Part of a small language model's weights.
Size: vocabulary 16384, 64.8M parameters.
Architecture: LayerNorm before each block, attention and MLP in parallel.
Training: a variant of SOAP for these matrices, 5508 steps.
Each number is 500 + 40 x the weight over its row's rms, rounded and kept within 0 to 999. Layers, rows and columns count from 0. Numbers have three digits each. The size before them is the row's rms in percent of the matrix's.

# up: layer 6 MLP up, 2560x640, rms 0.0996, rows 595-637, columns 320-479
# down: layer 6 MLP down (transposed), 2560x640, rms 0.0953, rows 595-636, columns 320-479
up595 082:495409468404500486490472470470458514525506469490501470458478456519536516523475474513458531493536565486488508481506519499548425462464445531493463438528506525496484523491542534554617526463517491488441474524500510469576516490491507439536449518537536506502490492480480515456494544457527453480453420511461499583436585480569491463525459522493484394476503553504533438470520556485475572504507508535551474518552534441523590514496459495425521508444540525501502465540519462489511475575536505
down595 089:538513523521474577529518543547508416568459473492508554504515516509492445446530528470483570532509474447507464469482464440470488520474521456507567445519484469541440526508475486478497532560526481534513452546505532535410491512516519521506541510437549470569498497526512458585556461547498499509453526546524510449451409442447482508513559474520407510501523491531434550500464573510467505585474520493523502454500549474497506440426497548509500494477504495559502571456453519532478523509468456
up596 102:498487448520480499513461611477544451546537471589480468523421471462561477494476489527546449558526552518432487442488575468469554507403495585535428535471447596438491501504505467495423527556488503524470483494581479467540482519405511512449540462483478461471484476522436561499576514483511449554527457505542530482575499508490471495468531441454500539526489504498578443520551533541489490438525463504447546515467478512573411440577515543440586528507475527501529558522516532511514470525596503
down596 101:489513501451493461515498557498523509515541493558478500518556553536465467500537529405455501386409451410504566506477510458445482551543515506499469560547528501510512500520506514516454485494507547539392494501521418627538418561503465511511504477475481553501483462525478502542542483469411570471549453511469439474527556418498531473535536527453518485502486592494492439510513547514476488564474516494590493578469467523461504572491533494504531427513475494477509506491460448480475466456516539
up597 103:542519495517480498385404430533466484565527462541563592411583473515468527486464494473464470462500534483591532497431501568594454499552474472436555474558530480499557522409562529482490565465486495502528541569432530457572475555515492480466504492438432480515405557529503496461544500497562475504358509520541581493550509538477434513503514473512544447496512508509477465492457508535514490554534522510482523495543538474574477570506467434489387555565521532550528433568526491490500476459496508
down597 098:506487469453479467528472472539461466510485517487467474533487432496516495459447488452444418505459547468510435452550536463536540469455490429581468543522480438517541497510558525495486475444508431462489462425550499485484535471483519503544514454563539471421480499529496445443549473558451519416518515495479514532462529502558443542529450471446375477437514494489483516513495519539547528533485510498458497469522489541589522438522566519561488487492489562474437497508483500498493467550479485
up598 089:498522523426506520513540449462526486497499515454481552541482484519465523504593462488491506482489545490505475593537381483491473521621573478539496493563417501502411468526477567537511532443552524555486455474604525475484497501494553440542504526506590525426489546525527529513552491461539566484484532529485483569572501507499467478512492438510571488517480509548501515526534485511509472519519499447507466573493478578542481546526522490525518509512491572452523520541459545483435500562453500
down598 098:466521505528507449523467473480512491458551502497550519482486514591556552534388482578446533555489447592504456524464463621531513483423495503503508465482522509544542505513503513479489482471478431446517456494504490525501446465519557535458556578419370578464485542469495513494501500478558432479509509505490470609456508505544538474487562475478472465470542464527427527546496471475489511452460457518506523441500574447378440590428443470556484446444484393492487516475537528491479461481523524
up599 097:418515475495425583445465483533486504500493511425509556448503492451447442491540473472515550530478506535433432450426539519428478494540510438443513525516511475483502520460561473545535462588490551508421469471548531532515499501544452518467525450418498477574507501513451471525408489460457524505612513536465565456532520512533443493473483457490506425501523498487511616533479509508450515493445534516488489513506572529532574531514548492474488516514493522453443488461475540480514445524443489
down599 101:476426519516465524505511551477472486522549536483610446502445463513490465408459526467542455508493472514452555468504492513463516479537493477461454458509539512480520477539546531481441433565502478492442516479486499498531524541515437516475472414517481478469547494454469493493444551411506458559453537496507502450479445524532593486465546516432496526466529534502548553510445452560505478403521515547455567465549503498467578478515464455380567443526476497523449457508450491539540500460399431
up600 102:576477491520542468512445494471405542538521516518504442457547516490541438566552507569449444509531503483482514532510554499499465575499513515561502477480455509492489559455440464503510433523531495528511463506455462472481552508534573496473519569511504469526485500533527465573538441547511481464497468530504468432442508606449496482480470530528491473428554515499454471483501549529470524431500509449562507502482467554461511542486478553487483519517349439429502509514455532464499420455527507
down600 098:422429474499518442479505498573499463460519486511535498563489412491471483527459506456540522551504453584454521510515457510585574418569438486534488477523480519527550487478465471472531449551539428497448506524545475495535477502486545497486527518554457514523509537514526524483467525511464480504448465461525521529566499512473521480549367566469534562530462448471587436569471508477499547524494520516476474432490494505483533487483476608532465443484558440480498429429524506460432545454425482
up601 098:465557415456469506428579448551482588514476464544551542449448514466523417471542524414582450583515473525435556485506581546434463480502456492493468459499438519536451473452460508532520495563511563416480503587473510534489457509518513449563501472527490464535497488481523514459524517472477536519531471418487444541525552486561417575526505528467531480516467462495555533499490500427475507533545458520541439496474518515497511548491487469514538479530499464471514488543518525576468448507524471
down601 097:509452541576484525478494430531579462485454469533538466441545404439511538495513481513554530466506564469512481540537444611520454447405471491518584552555449516468494474527545487440478522464458504492448540452483491524525544520562529539581587464505510526495510455594512433479491469498523496466468501373486555498430478451455476463599572475502623518507546441489458491483463414491583440563451507468543507464540521476502523476445475523434508521545530443523486496509556495487532520480462478
up602 103:517555519489484555485475524400507477464460497475559509576462470502524570590451542519545467513421491477424510568532591568478545561472495510477518582477463446466518501518517491434500430514470411517415458552529509468508524440591503477480535443548389531474526460471486485498568447428566526452510502451507520483486444478511499495495504511490525540511514455533415482469476517563516434420474534513578502444475432558548532493455543468530580580507513486483478440486534554494492534552525533
down602 099:447422444504482487472547442522476501571492485540513534513490529539522573493503455512553496470416559482526504565490521528545443510425464528498501509490477536490536479539487500541535526484516496519474511438538496457536476526465526479436445535486530517509497515450474467419477476476511560514571466521503494469530486539535511562491509484526517514580460579465450534488533450517430483479488547537509489471433580496551550522543490496518608476502514495476505500525538456552494462478553463
up603 101:591566474469523553456494471537464525574476495538453514513514542485518517443531484568496461483560586533541504417475517499469516466513490531559465463487529499468493469471443483422436540494521494580545473460540572497533486551462571518494587513507576497452474509438417486469503462445499493575494525471507520546505520500482500536529444479581476459504518544472486506520427465477433517553594462516548558485513499462567497511548545534491470528510473500520528520395465519593499553520506462
down603 093:496528464454485474511466476535484459521502502480413570500502484597541390490541533572452459562494538500499446612436484575418550545549486528474525538539452538592464499523475442493536484525471577492509449465465480448484520480496498498562487476453476489530533412517482503569515477599537465460406509607477509437520516539502512446529504531491521529521532491558489492483490492481502463520553568438518511457498499514499496505451470540451507457524495449486460494495570555438507422446424493
up604 093:483506527586491487528460516560383534515526500523492507543497499493503455468518551563493462442478432528426476506538414550555600491537595513501483488489503503527484494446518507565523583492505509385490564522498560480517498583447500481511507592446561507449529473450517490477505529482547515466464530510527526505527569522514503459537526463515471518558479517445425511500535466443531531446477474532475529520540526518531496514555464520436520501551521541522529474454488489538556525497493550
down604 093:504541511560476537545513577462482519484461486452474485540528502518478486428394546495499565485470523474596543534519503504462533494518548524408526385513491460540522500533472409578467498474456453609448512452439506542430514490536481585483529480497494456510513600506503514532475472527472494461578555581561508496547520475531534490510526426498503488502570472555536488535495448468498485535463464529503465571518448492485507429440495547502536512438467445513463436426553545489479541513522416
up605 093:557591450510522476521494499534500535505484460550513533510540462468516438468475477504560499491470570416537535473519420461540514513577547473529495501470491572482477508496528535582517496499437486473491556523451525608425487510522495489439547461494482486508499475496540547510441522573467565505529526526476525522449544446463538539513536588520523455518471490500495592469437494469467440441532511474510526534433531503479547514529472544394467506493493490482499463487550447509537473555493512
down605 090:447498555501499518432522497485463493482468535522476449444450488457529535478480516481492554512532515506530465567467532494541529529364498526473446513474530490499566573534527538530542454507527497527485500405469484470610441482437487491503518546473530529490576519536511489515502528447529541486520504493462538461474491524504500467502534485428520490512436549510496494518510545508467522474480496511490522438570483561537470524504574527569498528533470538498495523510486532534445501476505467
up606 095:469527514505499479444464544593511467475521443517556523508464519506455471361439529511519492457540421517508458559478524502530487448500512630518627493523549523472472509479550525486591493547527553539488497479489527462532526509555562524505483583548488527491469488529450476464516542478422522537543569441501503505492525428542479463435490516545429500520458545517530464443489504542509555451457533543465467439520444502586430512555497532505522527479534479509569509509577438516491510464494497
down606 098:524497508541495532461490510531582492511548492505502464556512475520481516500496508491537535421509536483531508451477515508488522473506476533489572483529529502502493528531439429452520485420465552527464471520563544521426457511558460495505448534489476469532561541478583541462463432502515566529523447475469471453459469476477447474547548458489448517437499564390439454550465516400484477444440457535498501551498501529563578426500529547488543465522570519517467482484485502449547534455493516
up607 103:513567476557529491467508509483582504534536416474500478529569481497553505549523533518436497525499478519494468459530532449556468552413422510518504531494570509543519521499510543540619487536571458478532551522504489509447512500403597440539545531518537533532433484510537579494498476449540470472510462482455511524455525515476439519528457451501509538516475573445481441541500455457526437534455501461519476533520458433523476520402528479526576577522509495412535453555480519495491495497481436
down607 103:514565506482493531483441513517504468455438470458568495562533484478484470369517506526430483465640480536458527468443473491578533527465539520564521460521543484519571446512558462456472484522548483461595572539464477457578535496434501555460489510509461509485461442483480501496526453463516477549474533475487480548462487471535479507590409548497471442518466499507566501500524514438563469420521540493474516453542552524514519492523518448478567492482512465492438513519453553534499501504466461
up608 099:580480490468518535530435421435521513437563485457444441528485524527517501452476476517538541491440512488547594552461553456482466516511471547454459482469540505501485558498455484528505506550525498512520507545514526462495508515444438485554511555593482574478524523544511527518464398378508549612453531579440568545421559459492436595495446567471550497491478431513455398428514498527497457506472575451506435487522558555445521549486598554508502428532481460524545496471501524490522470567488530
down608 094:472495538486455473488494494487473544521504425527542532507441513501504479468579497491476532491517513519467423407561429469521510532483518459530515471384579451508497526497536443473488469403475504519534513446522493514514506432448526554462458498468457425526482472433557476494486537514534472467542521456574534497553528457530565474510466411466530489469461560569504479522474452511444473511552475560596511518543529482531493521519467514549559506514465557507515486525456554481497556478483539
up609 096:493546481451531541549502473495534458553505497498497517496482484449484528530500485486555524480541482487494501550518442528422456487566537560436501502476590522509474447510519488462522544487529410417492543518506509471488465464459474423514459469487487517500452499490449495470519456450506536526508454563466455498483514487553508505477440509536458531559469532504555432493583460421551521542512523458511511611494523507579521559503521487502474486422484570544472467509480458482456479541458443
down609 092:424501570526532492460532491550462375509563555511453637457513494512540521497422559505541560539413506471526527454478585548539470415436543526474509560497560508513563544525534417508548439526445407500478545521472483544474491501502502518519520415507553545557474471541497538521485444504455477526489523557502493513429515549443460568507463523472473558505500443477526438435567511416488500454532451415472469485504466532503530467432480423482487451469565476454493558451534557560543493480425499
up610 099:537479424457481458540558483472515585494500505536471557473485565485493563522508512491509540514475503472501513563464482417502474523468518578500529467487507540514421517519497538490560612478486536522472465453497457484536497393482524565464564527540466546510406477546515503519541445533529587487515489505476522471488540539560454502488567507442506485592553458479480468519492554496509535428528572482429476436507510502509512501503524500494483468517509495532524447545554527512446431431504493
down610 106:554643448504583531579553490511503503477532459523501541462544483490481461462495549511504503556486503504544509540544502529515518471539440492530535519514555527436502530478463516563403506492477557493520543454493451535492552436473489535496514518492527478528513486479487544485482487461483485547506398609480453521591530488480493520478471482547537489466569462445517433523524494409510502475547473536474484443503565485461485488432501460520477520464501540476456497535576508476532474456500555
up611 107:452468510449490525491515507512537424482521515481462504438522555525458387444556394523547498542514459477522532532467483469490498534520450524473471443520558534504489451488440454513537486531514433507466528488443495515463436555546542450515559546509427527432425520471475456512452525450558474507454481462426496494466543573522535587411468581504464559545511506525510593546483550485499488475475540485486451504473537456510444482588454449470496533541483514457559521452431467455433505487498518
down611 108:531467470516481513466502571545429445499434527481447455526533572454431525509507477533485516518503515533492511489487468524430533530478490524435509488497559504592556460492422503515527524485523536527512467514522513545475487485483489468557464540588524483440416508470494563509455496491550434500477432422518416492521500531544506482501525478521539517457541522488499511503496564565515533510487423515521494541473454474559532507485409516496492580537464529398522434485454447530549463491524461
up612 100:463529534479507523505512428460472478531526586429518465505507549468556514524424480523555480511516393475544484547514584507480484536550528491456539476457512455529541452444554421492531397433526522484501518508455533456444449498505485467494442488549469473519395464534524440498469474501481473477459498561521588503481540568556536495509516493525544563504519465470479431470546525464552570426463462453474512552490475506494472529574537533469467517444476588554521524543448601458416494453508431
down612 092:501493512501480507519487543455475550460488589562585498491588542547490462528475450517534479543448527548507564540512516503506487548528508522526497469534440530507501529488447552484567454456515548510521537447473460487524487431534535548508464522518534510512497530501517486513530459490451486511487516491532520486552488531559536539494551527517486541455479484507483529531498486543505519480545491499501539530463479444434457419542462494504475471483512531513531512443492454488499501536486511
up613 099:499559476459445515497441603460478490500503499533492505424439447485482375539518539521504465460441499528540532468511446449510524513473501548560441431484544506567483501576479577527552472515542511482476519533470488506579569562547471511537487446457567567496497447511467454476474436457482516496522571561547497527496546497457519462506530473533425483467487459556525499417472476499462575530479572533495432441511492509565510507467506515470490476413484513561401532544493498480540520584440523
down613 098:506410552499472469583512503519456459536568455489526513584502461502490523518486534486352475516556497439529455468503459509433479453517549476563541461504409583529463463556572515528493576464504514524543447535523470506520486421521490544518484495500539564497573480458507455442438479511503514531560514498409412541520509459503551471514443496591429490447554472471525463475600485461546523550535598493462542471480506488538548475538514464601478507533546558513533469490499580511475484519484521
up614 107:488514522512486457467532477532443474521508445614510448442504496505473512530410518461488498525541465529493512538549508495490410484549413464462567522463490502447492443518477525547489494481565544517481559550522429521453462478457496560420574487495423466528527471551514494513537517508546449492474456389502501606479491508521465538498571436512478492366485503522558509528475544482523497492461513471501482477465601395487442503504547424424567543462518475487543543486536530433535519494552554
down614 105:512443480486475503366651467481504502540542578471527449538590443478534440574490534515423465479527500500485499425576490454545448522496498468464500475495453532502478457530478544530506479530450585529489546518528473460459502475538470526442453506537547471468471507498461495487463486534403430543518516473552477633463490502572480532545520480530489590508503568544500466492531480488568521444433571502549519511499489515557496498451475463509510508421485484498533498505532534511591527523521492
up615 102:486405474498493517577515531487501540490520479475531569499484513427512487475436532477514469463566500599583442583516531424507521503484540440508524519450512434552548514521586508439492537502533563513578499532509445554457558512571516524527525483475416492520461545550479520526517443555501543498482518449477552460525476488472491527534548504516510536510514538487461574461509481491460524538517522489561466546444467475470514557523504524416456509468530417507577463472489425409501532551511514
down615 102:431445439500500469513602503465506547470535451525533506490543505492548519586526486536490554465545491544451431552472503451491566499504436489506484484547473532498534512463539451514486481531545458485450521507539415510547484400543466512518520475442564531556443514500567493504554538460526552482470500489548511528436451518479499514512517512495497474488543527471478472533575501505500546457547544529462481376579470451407507497515527546572546436453549465562544486492524499506464523538475466
up616 102:506437478519460491543514509489491460505525481464458500493492563604513494492513509483455485494466498557496463434485504564496487491484502526504492488492472544536491455593507533514510481510540426453433530533567463516529471554534531526501499493567514455532502508445492484471445532498499494526568557431459511564447566488559436408455505484533538451503545514492546494472412459506531467523493558428527552519536502480515461414525511581490528430530475475558472489526508506514504463552516556
down616 100:515445453516500540508469497528479526509454501447527548524613564428485542382517486471505546518454552464574454459496476536517504537545470501488518493486496526524482465533430543501536466424499484421487520511455505543477558501523502475495509572474517492472523547530500463531547512517505508495522519533526483467513508393414492500503456532453482590496473497479536455532480457441525420497514530447524488481546487611525445494505462432415552521489508545525498499475530486546534515403461449
up617 101:503607542491462458422487489497454487515436526483494537535458504469593516442487491458455448587454499506461542521479439452593447565451631501521563502468449479447461487464495505487508409480481528570484434488526531522513430470510486490438469557463482543504469420508498484469471615475537487447492595530499465467475487468568534524605466474537505459539480493535507530549464464509460493490560526516532550585487493529503475474479509449464503496499433494548438419555535580468457460544555543
down617 097:560648526544538569480516467532558530550507480507445497521574515560516502543549558484454539470499531579556526506523485493486519548468516532544584515485523476525523489440548461476520543488549524507560498497451506454433470543561511494501506469481512419469494405500488498519471450482555508523449462483546462440509574541492464450482573483534470543438523404538568508463441514511450487535498502481542525490589567564523539525519516472491487484545577530530557497524478536493545599465530441
up618 108:505460485443451484591592529418537479548559531495420514471487465477490480422479473475527498564532441541471449569496457519437440495504490570502579454489496440491506522494545405532539474483528408519526459438468441597515498503444448532484530542547429579461538410477529438519563568526522472474517528464519545494526478474546518511504549437532496489598447508453441512479497505455499456511517447479489466567542510536537484551502530551470494525479495498530566513476510468467546522485528454
down618 110:519419496458548504589535451462495532537498484486496498513573406580510466510395561484515421519550570500492485521498500615497460395464437561529480535484554476521513462563540491478471540507497481458558554464504505582549482519457459481501495467448434476457522532426504466475543485447500494517533480423444572471511499472526478503463555493507490530546469477440469517546489502497497561481467461473503462527539471511550532525512564450455495511483454491464502562483412534560484496529498504
up619 108:441596482436551510514535433505503460549522489553439477476422480510491490470455490553530458462550550561448487564504550528504521424518446439489447480443427509596548508573519557451457478440484469512482442493452476474514539530513467480571485500485501493573518522531446563477528517440493465505479476430465502461489523444476525478578512467460501452527551536477574467554520537494440487492548456506431528569428529501551517526485503492474484507435491519570495422555532533529461494462478446
down619 117:538555475465553596485551468477536484462500459563536510452434524532466533513451519507547512507473545534374423454495510401479552511496478504537458510415442493490501565540509607472442558454523485466439470521418487560510475539508448457508474483543498476460572529450501481488522434519475490529534540518414552477488535416504460467564512493492506502539452540555485532571535434501470466504516509527564474518466513428500501498577515514500493494501477497540501495495526465538507465399530511
up620 104:457496510549529475476516542474528508426428530528450450523536477537503435410518571503479479530489530525499529509491505536492525491523503496514548461463492447429509547553469469532475541555518494453488495451413452498490507570509581498498422537504504536450540451462501508470495484523477517495497519446500509455521467518468536433511448486527472529507512473502496541532492474528580546520496514577403441513508575436403489545473417546557451514463500511504569486540575533526566557502406477
down620 105:549538486461564584521488537522524461439420571526519520472506485559448550481435501493505548469528516551444520495571461404480533489481520460499550472556609529487558532555484520495508492465527559510455502479520516472566578576594566494464517522528496486554458498465433506466540521468466530468566472471492579518461487460539555477556461515487509561517471495496440526513424490547417504492469493463469425496501437506465446516565515516538572561583530549559495513521497500486504505537462380
up621 101:503476551581544513527481464518468571552494474524458466526445494445617443485536518569473473496470430549487498441463560496553451501534518454473503427520476449537514534495492552569496467519516472604440506505518480423512497464517431507497521530453538506539505522469521470412461544512614515556476482490515489487471446501501505520480537457521510543432487446515471525500495433497519578490553508412533481491507577522452503503422483511605508510565525529459521524537508567550471486542444480
down621 097:591532530459519462447523508510516494528517570490457574565452517508541473443510493560511514491509443432490525460501445615498491522512487550448486460479540475484483572547477502521552450514492486554514432443546563505566513440512554490450494516530536462469436518542513583489542496492562511486468509544465488537488470602571558486410539480449526500463506519456493515459447521549406534507483566477482516525457528521470517507423516467503517474528453519550516477552502441501453479466526474
up622 092:497490457504492519528490426436451566520516530449524475518493495492421499489498463418462478413511522501536525585476453527500431519445468576519437396462522372541489540513531495513449448485493557581426505526505487531419488430502499501468538525454441515471430460482471479492501463459426465463465523457481495480481489478478495483508509580488557518458495464533490479524551476526499511449552494555503499519506527499585446525556472529518442477526519480478529469505421496461536495519546459
down622 091:485634525546480512474494547572511461507465489570494575439451505505538487528493512551470499536493465448557525501488588494518499511564496477436567565500518532480477538492436499544572517514556501481579490514531555469511537547487539515508473498538569497506571507542441465452398493597559501518491475488499500447535441495522458476497481470444469535532508506532537519476505529457547431559473471504491458479462476486507519497442444472445540542483456495497521532490526500526517525536491546
up623 095:493537475552507459540443526426506470491521567435535517510517493406489417483487518496591458611515509478518500513561528455484422498478477502470504495492482490510473501467528477443486510556475509551454466565479536535555518492475490493455488506600498534521617470498481541470484553499477555546495468591592483561601508638515579471448477448506513500499542513507526506551521502457540535508520521465502537573486502516545436431481518483446464453520449587516443513517421519530454467443511481
down623 093:444421538524518519535488508508488449508532449534459532464485459521481547581554577449516503496513551498453399535446550497484441523574545516503420501544532486504531490495547441502490563550539387417500492498473508509526469541474559555506485527554420503474461471508459500523565560492517530548566589469469622443438534534505511555471524518441432482490466529436506496428495532529552534462478527508512528509513506531458417491572482420503460500478568439389522520513431557477534460493431438
up624 103:511496423493480514551540497529512457459522472522482516456474477522525490535487532443525480525457506550468530493493508443515563507483498530521551542522538474565524387456472527494599500454529513532481489505516453507477541445542507485512460506568503452498468449504514484548437427510484507490435495425514605555499482469445520556509535452450514474489522504473449497501493478511529555528452546496428579478508519496531460470459535525547533471548491516568520423553520566526548531497517530
down624 114:570488438511430479403567514551551430462520512546474540528521466470474524478465498516513427549524526475530485471486470495498510472461500510556522482521479418581531549496424508508492595509500563476552590457454505489490524507547561472483511559486474520475499531530506488512489496509478490491411543494503604497480556527500482555524489472450485508496507541442427509520585487521514509559528517458558554510504456451505460495481535467517531501459497525405554472466500587575519555451498534
up625 104:533475485467517514521461525556532528512594499477433515478494476514516516465520422514526482412468486446555518489491497569481459437514525490515482510464477443509533465481441455417473406481496526521544563562458488509554507516482471500521539514585516482419494446495499511511525495436510555465442546501509531491527490516505459452494459415518461483438598541567530530451503482437469558517501476524495444503464457471487506438544485471514500563492549500524492499475509521450491483513575533
down625 105:576552448465397520455508486570490505523496508522483509498441497482526523522515465477512565643467570483496498514534516559561499486484502529489515534512536489485498618521482492492473517486477432515551438488490529486522509462496558541533548500483596493518532445480515511489510457525486558376460461501477452539527496495580584545502477452496486546446547490584583569469499542497553489439535537464560444566519493446481494454444494433498547483469557503549534472500499497485583528534501457
up626 097:581545516503499468564517554463455482544410492484561490450436536565466502423498488512472394534503495496477447509501517529530575545517541461520498485521536409428486539520462500476481438511502560529457483490535502497527512486478445500465486465464535507542525506546573522500454563387479450486459576538541486539560509521546494517462492460538485505531498506503522500522470447483463546516444501499426461516555529422544557488582510482397498398566515456497533433511566525543499523504503473
down626 089:524593522548568542453509541537535533452447542502444502534574487487468571525483491521551523512497466452471569462457515460499420522472412479458500449465485488514486570559545487528480501501480435568539565467511550450491461525547476519584523482458524521476497606544501501482494475521451460512544418503495504496545440524451459582486524565525525432455501495421553532453509495464464470514397493499522513521449520478475460460552477444517513523481525433467524515501508522512449485567496540
up627 097:523464452489479474491592492440527521534580498492446516397488511511475497531570511517452489494536476483539533532424463505481451606474469488425492500546404485491494491514474499511465492504488410529490494569532516534561532451520552454460541523486491454466503491490527589545569507494463508466514486461563523461507547483469472535461501578538471518481506551449550465491613516484544534513499609445539475486564475453526507511438553518428577549447431466537555535574463487463469462490488469
down627 100:474435460566507510600540524433469554538507442485521463524506534497497514443518603531427439520483515470505597531483516516493485469510516460528550431523428556500510570529437451536497528531477452489577483496555519548558585446447554547520529586434474551508500521521472456537486547568527522515568538454449455484435535476537542515479495486459520536520618528457511474532502555491427620525533470471474501493455535526435588489490519474489492480538463525435529487468584446533520564536518495
up628 098:551514568428427481466487399494453512501454487446486534479487473514472490489513510509586464498525460512531492452457487528466441491536465473465499500490531530547516428448517505516530534509502495522487482621553535472466535482545467588485526492525441478584538534536575474600403460488453485453507503494433470467514450512412519502585454450516482508473473426528454548530496511525457483551542597479580488540561473466550502463501528488500489556611475507493452453503487479505524483462485444
down628 095:444476524485474550480528456537519514486522536519461440519444546491528529495446464545549489427586499462541512481472412549537464507621512509544507510434539493537504492398478417462558565545484442539478512445465511569536482547480560549530511551549503530534486434506489479457436497473525487550511546562526475428475462508483530533502513563446522476568491510510507484539483427533540469521534546451484455475576507444427543451582499516439529461505497442467516497476524516563550414493490496
up629 101:551570495491493530498504522456462472471577445469536482553505488526482492484474518530511507449498500471475507514492476523510460420547471494464571473525459516445502527539415448498494507515482540414483549478550473486494491398396468423518536470548432500483479498582486545463508493549437490555480463495528471531461540547504429525515491522541449495520497475574518497454480543498484554459471567480551546533523483491485483498562485500468459440444563505462493554471477557458444511491504464
down629 102:444537459485514480545493479481512535514541490478521502481445487494471543528483564453466536449457473469502537534500518504444468497500544481463490481492470459590520436595521483516460535513490497518394548508486482504571454544514495472529524442498494542474431484481591466528478514505475460472500565576511503496490580468591553543523512433510504547483416538517480522543396543545521470475541491527508487541537485480514588476484496534486560454479482543490469561486489454441505497565514606
up630 098:511461496438511460548514451548488503478516526512492495482503466569495592546537514427458519474473491475499582515522554500506537480463458472472504493498521551535470506445539466535537488468432443491515535428513504473449504429498564567452483524577489491550490469416533466483509563548577478458551500609391430482406481504478455497444539457496491535502524511528479473534533459541507497538581460422511470551487403545434478536526555485517509549531488500482447489480450494458489568482482476
down630 099:528233473472472471398539489519460469515497465493473447448502486521537590562457543528523465571461489461541609511528533521474540423484483496526584488536504447516533556501495525535502503540470441527587489449518499554512528488481475472520452457418500528463475551467454491511501522539572461530484515535460533533508503502524547528456495525565496447496526466556520561507502570495493515474517453495499490514520534485466485507517538510429485479484491471506459457532515539429538487515487421
up631 099:442523512546493511499521484445487492499541543552538435524475430566515501538471579568436483549508476487544504540589477507495440545412524544494510524477551488528507417517554472522531519545471525498565413446457465452498553490488508461508548502535455517565545527421440522545505597488549553486555616537466512511501499493507505523507568474563495501493434488522513524463511466543597409440582491501478529503564488498482476460453437494462566482537495520513506382478455500513449485503549514
down631 100:543382512506504553457515566473491512485459539520522469508535483483497515426470521487498513529513560471502514509580458521485564527457469513591528459511466506514457484521553425441536471547534436512569627588528502381480505492555486513496534531563413505516572480496532484523564562549524453552526495507458510420495526454450549553490463412436552478433520508432490532498502538509552510472567398502509523413534510509421497465457491398498470496513455468444475546499533518512460498497499431
up632 092:517553438515571540474545504577457569524548528573424523499547456534474489510514471531478467491450503427492449480503512453461552456537587417478445488511539519485508486522384495484523424525509495466466507522579504519485420493623487552518464520530481530502474531518502515490519514469519507432487532443514487486514608528465515527503459489477549493520483537459521602501480472531475520562442545444514447527517498508523600545526509489478474523572535478492494491541571486527580496539462503
down632 102:499470531526551490503535490459494497504583508512496570460435449495425473496511545489535515522443442465543505497513452485600510486581477513503520427534512460467509454538479518494521504535449555529487485528485452512465477525546425588501448504507522491511530487593489575513434549562479570554469549541506488465489528521477541531474432468515477553524449472407602500527559535461451515508425510512486530484493530530537539602467514520492470545433508472468495480471540519498497424595496462
up633 105:497439513553451526499446538473523462447465485585568485525526461477430458484533514472527511524503421535477537504442462453544584469497561458482533564556516487501472503447490458518521488445472486554465519525513411505470524519553516535465569521500495450528466396462518495538498460506519543419457518491540477505478454550528596501476544412575476564541516509477422493465543499479492427504486503528533467501487425496496429539525544477449493542572478482518531480484532494458578480426509505
down633 113:499322510534488513533505522494470541549525480530468537503474510502473493421556422508544538414482512430447490401480577457515498489544502478570500490505520500493502489453482507514366431528535457504446528519594429519530519490455554478510516472506496460452466459390497518468541583490487509500403493479559546489474519536586535514559515524578588485477497478511452518486476512514497501528496429489519497557528492511509519569499458543470527493491442453516411546517532451514493519507548495
up634 103:518594422496605511521516556471496519482503568482527484538404479504556469488440528500511560541505499459498467490561512489478518491484512453490456492486542486533537477520619561534484426501495542511475489491491422533523485510500406482523506605480445532517538496517531528487470433606472505510485563423475575509524497425487367407508515459523507476493505495529468552486504495490556574483495428484515464532495491526522556458495506501438490439565436560480494567501466497530462553501537506
down634 092:495646514561545443410513534573481451473500533421518480461522499468481575418485493490478473471503521546504543639541447538556543417541484472557435499478494482481505612492429550501450528498517456503579506505485548421509573477488528518466419497585493467433495550448479430551516473566474463501560424528514464470514481503476540522521489559512490466514543574507490565536497467414558552462535489504463552519513544472543495504558449484436491498431490445400517452489546520467496407460486521
up635 100:538522525444548542529521476465513554539434436428499477543465571566491540527498499496536491494494505480488511493519448571512535541519472471511509494501424516522548493573451466500537482521509540477505487483522524487501493507526461535526514444530535523506512602520461519530519549514511508518441472556494493448516430535408419495511515532518448489474444507529522587521530480497549487481553513440449430426462474462522588438536622417505526457477521478478474517504518449509514553573527416
down635 090:511546500571495423503628539474482515453401509600545505572540517498431500504518520454554497443523536472453424527474513500510481445463474513484526527496497513534458549459542542641468473456602552468552480512565460509508538476493460501481432481398483594467436473478534520507511468502499466326546504417535448530477473452550474547437500492519538479535489529483512527535517475534550420527519391464542481501482569473519473479462541481428512547493482562463546546502480480454484516514522547
up636 099:530528545540418557535485536514506542463489472483515487529501484567545507491493522459499510512463429468530504490448506484416472555478516544492483470493543468473446424479510466525533519498515458492545546484516490519461510435455489487450455489499462513486485525495518462476531556538498538475484505492566454510530467507477477495537460471491602448553449402523473504467437495544409542416529528458435534499516508505516487513558498469531450509510510534500487444615564469539532458432552511
down636 099:479511510479538600494553475557498517594553458449523464463479501503544505469476522494535492463470422466515475467464430537476451584497432596545451505494448483482527451484405496477502451558528576472531489497490556520395497530500515435542440550506508515366522491488467517484546551524552490402455540451524525493480460457528483499470502452482606458460515530472481513516431539573463510463495482522481547537512454482474493484496552466522352517491513492501446550526488578512513520449507509
up637 104:545514446485443481495521529504544465500471486463559454475481489479545484517486477509454539559534482477534495474505527485481411512494517502508481461507498497536537526503537502572446601516488497486568469489534528494478559472449493503494555492504400562389488503560525540513526498509565478514520471549516503565505543541488538522510484481506578463526549548482513483481472427529497543464487524499428515512544498449570456488538522500478542484503367516572469509518488549553538452534526560